From a checkpoint of a small transformer trained on Wikipedia: no position embeddings, tied embeddings.
Each number is 128 + 32 x the weight over its row's rms, rounded and kept within 0 to 255. Layers, rows and columns count from 0. Numbers have three digits each. The size before them is the row's rms in percent of the matrix's.

# q: layer 3 attention query, 320x320, rms 0.0348, rows 309-319, columns 128-191
# k: layer 3 attention key, 320x320, rms 0.0344, rows 309-319, columns 128-191
# v: layer 3 attention value, 320x320, rms 0.0259, rows 256-291, columns 128-191
# o: layer 3 attention output (transposed), 320x320, rms 0.0262, rows 256-290, columns 128-191
q309 094:154110125161105165108138101193133150131112092150089117112080114089133131114142127121146121105093126016167151098125107120117128119109166108079162126154122158144170121201141125126135192127123146
k309 094:142170154170108105124180063126129118106122113121071055187096084141177147122182126087123096121184155164107154111138152124100159119090115116122163161160152098170157080204093129190130112116141102
q310 089:117166153123188157118082125123160141160125074131100109143137153137113135116147183100093104186092056104128116108096209141142150113114129109171121151155148156125117142096150147104131057174138141
k310 085:108118071153108150100048163114134144154147126153140191117169131116112142059191179143139086100112135098170135131153150156200149184178127102114078135136129099056127093091137146149133124114078151
q311 105:137129138128121127145132154121127068122112161112165111099183171115156133091155172142106139135137175086128195158097069148124146091116156149149152156164120104116089137177080089113101126108137112
k311 101:145157199147120055139150111140123102102133144152146118139153120135164100114125160107141111146151136109117130134158127059117094096135072109129135136111135138174151099217148055170145183116182118
q312 098:148072140151127110110147131128078090147151154124123120095149156073171095097143184112133115155121173126138169173148094119159084090130108146156152137163142074137068133102111118122134105128133151
k312 096:151122181127179085137157133177118121096137221114106115137096164132169080174065150107134165168103117160141149158159156077148035052111068141118118125141109139126110099164126087156125170134157131
q313 104:135125111068111167101096116178144170085167177109140131139124098087118119157098119157167165118132121169089098084098104111126131123164152143115081123117068135148143134148106150106116158115124116
k313 106:101130088044111130146081160124135133144121069154154116115133113140060137097115068142119121109141144117117115050082151166074229142143167116162149139150107116178155146067103165093124075124116100
q314 102:063137162128137110171076148113128137139076123152170172143109080160078119126146100103081076152137117187154156148190183107103115156165083126169147150105138120097124117075132110156103091140127130
k314 102:120074127091175132104161135125159102126120179125120183136131197073145123176084125129146159145107088147148142212138092115196081082141123167097095096055061128067111183088113140101142172158123108
q315 102:103093144096139122115113132098123163131151103168094152155130114134178160090209144130090133166135129159143105135138180097094123107127122096176134150129132113109085079031155111107090115126072197
k315 105:150114198121140105079178202141127071160128161138129114109073173057146125125153134147145168148082123122100196148119123092173110061110110132062096119125093104125088071100146132181146150079119171
q316 118:195081112134128149101103103190171129105122151117176087079105127074135086143038120145119109079144105133088154080115132107144111105146164103115133135128045164153159148172123135131099054131132106
k316 118:139155172057172132158059104142078092129133111125080099134087126083168095098095128111103127098192156131144173102110150119126171104177155126163139157166098109174173129162103122087090116120179108
q317 099:100121097135133083110150161121112096107125197100173173085109118156132082134094140151140111113133147194080126205121132135168053121153107206136045097108111077132167165073123156173119065142092072
k317 102:139129108086169135202093146172106134070132168120124230101135139169087116155087165124115176138115084134110067166154131104091111120129182122143141126110102120114067170116119108091157110149092135
q318 123:145171113115109191134118100136094162120135080184134117204151124133126141145156092141165123113122116107096094071082130117072214168168118104152169142143075158122120105185164137113091153109156130
k318 121:141158109157076100112135118104125061130113094202091067139116086140160158091172140143159113092126151122104130075080149132121216181125114080131171131152128122187180065095138105134167116084144102
q319 107:117177133084148161103088148104135119148133127131149101128133149132105158127144137092114160197117101160092072122089181157156170147130104141168088132152154175102132143100128143098113087173133104
k319 096:092119058133095121117054184115127134132126098167141198098158115145089148047173157136159098093094125108132101107136148144153168203161152067136096131103122104106135131100151127116153108136080136
v256 066:149115196147097133062130167134115142136159141140140126125050122110088097108116104130197222091157176105132119141143180161121135070096137119169118124113139053133142106095069136105126118152095101
o256 064:147104102088094137172104093109140162148124131140103115150131155111064144094102129103095157155102131134149162106108067129111163164145138149150101184162111142183204140174157092181196134123169150
v257 088:136120187105083135116121124147094151144143184082098159090187135107114170098048126122034073131122115149098167082101102136139123140150130171095113168141132163151100142138110136132083136177156139
o257 097:120107119200119063127164075081134122149092145153106130162109179137179141114139107122169128099182117159144117101150114171121112133127107153140109123163185197073152124119116143140133152115132103
v258 077:160160115139111136123117107151154104172167086092102114180094110099107094128120120101074133137142149118136124138164145123117108136107224122138115121114163158131181097119098124188123175148107101
o258 080:118065084153147117090142149149149103087141148176178122122168096142119124110160163151096053112119113141152148142095128101174094097089214107123145115123151116129118136130145138094113103111142129
v259 090:149124191152115132084087134140101128148143088138166101132041149077052177129184130122148103157113076137183096183141160139141172106096138121173066177148116134102106123085117137140143149167176151
o259 095:099131095081191155154088109120130095055119147147170147197166144187125137107124061103098133102095187101113163144135129116076121176168104086099092121100136063139133144128132115095147165134150105
v260 079:198112127106128163126137117155095148175150161089110138084166123109098111159069137064075081171085103108132089140111099100168163115084100134166096120130153124176083074136161116134139119172118112
o260 081:081100132123174093093157135116172121093113191176122123144093067144138089154138126113161085081120145124103159141146104148075060109130158121110133085101147140042129144126153093105111189062150108
v261 106:104106106134166148136108144108175154117114104160163109150131111157112064147169118127211173107145176111177098128173152136099117134121159050155143071109095053124142148120157139124125125096127095
o261 120:156129139105110167128112144179106148135171135120141119083141076135081130125116168127110131144091078116109188125116143088110140120167108104129177171139067075169083133115145105157136114129143195
v262 099:124112111100158147031129138077120152125106129187080125109101090124122054150128114134138178145114146109133126143160105102101121151173146128172141061131137122126156092113160146113116123130149108
o262 114:158097109079124200116124126150122093131139170068156078087154053165077142108120165127129123148069119104056180166171075101117094082129133104130164135118105054141116155102160106140145140141121139
v263 089:144137161095148136109151157070111127153112122198108149135143113094141122179130130137092107107125153104112153101172154084146191096114108161171071136127183121126131119146196112111171151134130141
o263 087:088128128118144154134149157166190219137160189093171118055149138137109123081156121101147154191110114147075158153149130108105142098181077099083070074152117144154109133113132192135169188123130144
v264 086:085143134072130134116100142130110119108076059084160130123231146178125176134192134154110084120091100149027150117129113142107185187184116129091203161118137152083100137166060116123136141092134135
o264 082:179136145154142116139109106087148091109137096138064153132089113129130126182131092169144125137194091184207075129121135115167073113134128121106158146125123078110109138174134177089083143160130123
v265 084:159140164162157142095119123178105141128143167146131151109083117098185136175153122153095093130124117167171215140151126119148116102166134158136081118135132130072079082130207180110162152148171195
o265 087:112109038088094149141120107094110140181121119125195089131149164138124111101173067097126144120102137123034111138120135107137134140147109090129067156117152164209144166123101137127154144164133042
v266 080:153131109153120139104172124059113168126127163156180127113065113144163112146135108172098140088126104046164142182157100144157151156116099206135087129121124183087143110084193119080181135140193138
o266 085:104117110076123115152124159174155131087075139097190155100168175119098092107141133123080134169194115165073119132106154091126115074136115138087102067184112186180159117137100128173193146085136129
v267 078:147134106144135141077090149103084117177112129146097120118120126128183129140121110099132118108170159154140100126128106143114111182132102159108145141096095164118152161161098116073142078141168108
o267 085:145160112139132150142173122103111107116175148123131083103187143186074186050087179104162128160105102119104230128145063127137161067080145151132124133123114058133103126063168134183173095137081169
v268 089:147112114164113111088126126138080130177166141153128133132119088052134145123132159176114110171108095139098163137129100104144149135116158235147109125129151155099100088109200121127094149154153184
o268 096:087154108124119148122147119103108119146061152103130114101121105157191086125151052135153146061104177120106087138126152104108084142168155065136087113106164163146153157165092143129130166158111043
v269 091:076119123152156112089143114165109161128122084147119115142050138124142159173165112166110159126141070168116127166126118158088147169167113163140099126102094136096121147118121178103121088133153139
o269 093:194121078093146174143134124102089059138097152069192100094142139171108120115146102119120148174148157162087155135119123080140116144107140143110129107143131093157139129119152117155119079134130131
v270 089:146150156109132154087107110094096105100095170102193117077182139146134125163188111114119169174113147190128073130117146093116179127109131108147163149146100152132112125167065118127146114153121117
o270 098:073156102084105125162083163106129169114106138121086147168124078176097114100094143140143109160153111058113183149149109135099110103163090190126057126116106117068137150119142143128151126122133117
v271 074:111099114108109090154162150131110051131165130138173142136116130093142128117147119140133125106137190120123161118128159157137145109062135176136113163135126132098084201153144120112177135107092160
o271 072:084129155097124220106096128120153200234106120101111131064148161118161148083129151133114179134085142109113154104087161112131146131083169141177133165139139157195131087089120197176159111141097109
v272 082:115116169154139114121143126121109171171105128169043123143156127134159107110089148128116135103103127089117147107175087124153138129211103161176127112146167143126114072109140106125106163133145123
o272 084:110141075176131102105100158125078190071179146092161156157149107083073140081083066178130122159133151176139077157140139135103170153148152111112097086163108116134100191147144098089159116161180133
v273 083:101185147103154099171114092107161185089066068146165128173110131129093123180163154122221135059138133071089138206091139141100121130107177166143126122101113132082111157153097124143133075141095082
o273 081:195126120134146133090117204135126115120150103081111117135096104124111146137084120152088126174141092185188060105111129174136144155164151107148140161133138099153123131142122141090108078181177151
v274 106:100172080187111123123149129136140118165144155115062135105098132097169223103113157148079069153126082139100152118125095117157157110126055227088077189119143119152145092107114135100111127184169168
o274 119:127145095128146065147151116077169126086101138175145143164133176130157134106137074130151152115134187150135097147126123148129159168083151127161087080109187173102145111140122128125143160121087094
v275 083:162128145147127120117136088151150131168144132069084135124161120090150137130109138135150074173138170105137089090132077067177144059120069108163155084133139097124144080162133122115189192162143149
o275 086:122141096071097172117123093134149165127130142180146097179128115132152173105112099088193111105101155147140154129181149123087137215122160119189120149136168127104097155132136144133084098176134095
v276 087:105094135146117145113148156141143151145136219144057139116117186146101113125075126164112138141126118128198128141142140154197127094179176148185107141129058114123079152134129145102078139145158123
o276 088:133140089155115120124080107136113159163149132147204117127145162077149125090120108121143110098061119144080164127155144126066147092116114096087086126103166170145123184087110096180180116146109123
v277 093:129136123132133160059112114081119153181093135115132101082089087081115083136126143072101129184109078146098105154141130121156166168121155151171118086148165097103151075092109132164079100132132128
o277 106:110102068110132169143108133135101090041125161121121151185133020213105131088141125137144089096103131088106130186200070109091116098127167103152110117097115056117161157106134074059125168144161126
v278 085:131117204039131064169114126083122151160062120102177114129093110134130129153123149094142124110156176075090115099106137087131182090074104121148164135126152078141152103136082117144185138116083128
o278 087:143147116126097148130131148133227187143130143133042131157094078126073149128133172114170131143115104124195127115121104175125139158087133112176170131126154121108138124150145155115094137144128126
v279 084:162107033171127107118122090177181093077113098138077116139132115096107138100138109095129138112153162133142181133129114209119112090098174143120092121110153151128134137127083115118163154100129113
o279 081:129148116090147137134088174122120120114108126122159166123190117169169114195166130125124124136106135088094119163123142035066132119045165130085111156146114133111169101081166153155117079126139148
v280 089:146193091118097138111199091082127079152124123123117093135141120080126068166124145098112137156112120140085113073136143112129179135116091196154140144158152146147111127145149084166120144077123087
o280 091:096154135124115149118142184164178172135170129141154181088107047100111077128132095155159151103133116065108084142135170122074097113170134088108108052125150193102131126171091158138117125171166120
v281 083:102087129124131110181133141124155076159141152118097116132177124137149192144128123142124079146113167152079120168154078114166140139183082134089154120115153093156121105128150088138233145157100142
o281 087:101192120125163140066114136095142197103170148101116133070132103083071121108088100135166120173066183162172140100149136129141150195111132129162170129145127083067055165125154142113070113131138125
v282 099:114126109117151129148098129170113164111145185134198122096122144149131145100091138110123144087145125145180127111105175171128076151092128130108093160126099123152135107087144153090115080137114155
o282 108:091140149174141014134175176101107141118121120159103148108121174149123107128129176116098126107174103107117153138048120145095116122114073125153126124132099177127127103094114132181170148082081096
v283 090:141170064136139140136068120084149114202113046160224084114127124125106141118164089091140127134110086151111075059101120140116137155079115094091193191140081139138126115117120139141106118115091100
o283 093:129135131171184060097182132103167145073167184161100085112140111186094150133123170137170134111131147072177184129119133160124110152066089128162194077112104076109079110109164127122128121131080129
v284 096:153126144137111150102180144180161167115144132120074143118189117128142101142101127128129162181148152093153122185149082116138129064111070073142080060107150121092141094119148131136119159156116135
o284 095:155098108158141134126145110125148100090170137177191106157061092110202099114173108101105091103139118190115113131143131106189148190137181137163085142137129145142119139153079089157139131123151114
v285 089:182146144117138122043166106115142171141122126115095113134186125098124072147110104125201136125118143100089129110177063059140129084129171150145118098109179122115147118155162097126132138175174092
o285 095:122136085106074136163156150147183115110123164138144123137104118129193107151126165132099043122155102146103128134117140158094096088161110076100080138173167164080103156140108121155149124149132119
v286 103:148150104163098125158167091103180091151114099172123132143128123116130145116105152137150164165130181081087074131133140107139155063116075135176144113132138120132149092153130094126176146131083107
o286 109:119151141089116161130104195171156165087145155119131164150129098144164090117145122121135092111072114137182110148154169104086193171140177112121126106107129122102091129170089121132079097158135163
v287 076:171128194162127081100134111158081140132147116086133140130223119063170105124123115132202108160108161013159103128155088116150114108138111162110119127125168100132150112111126105137061113142142118
o287 077:150094113118088142131146106122169119138136108162147045202066123089156157129122131161178121065119128179133092096171126137101185149161160039096119127138187078140130154184130125109151096194172155
v288 078:161172075165126096095216106044119097142151110189106124122110153081145023129131141135112134161111098119163218151150134054119164177168134194123115057136188149132155129123184163160050081133137122
o288 082:133087107138131199090091149147089093161104131077186107083146090087101121065127078131121153113160146112051057134138114178188097077125155131135049135111129175154167158179120103082156128159123105
v289 089:077110081152101102152103152087147088156136019096148114168156085130072183126122147145201083127164127128162101076103139169096125183130175130108175129141138092120163127098077160107097120115090130
o289 100:158119210122123146112181098132118092159128126158081127075088164117173127139149079144130172099056161101151165080142109061144139136125097073170198181117145115193133095171164137137113132143109143
v290 094:137143134109135140149126137163066113151112139102166141075108151151090100115146145087153127111143126065125133121150165178129077174136094125078112149148081171133127174122128146089105084115169115
o290 098:110126172198108045140174097104128115097119135160132113130162161119133161142090137150103142091198113146177167091076138185158122105098150177145190125107103186127116108093139130138139106127105168
v291 110:089099137106141138136121124087145157106098107171109102136116102126126046152126144097207189141123158080156088122155162104102105145180120040182173036126121069136151139107149125115103128094089110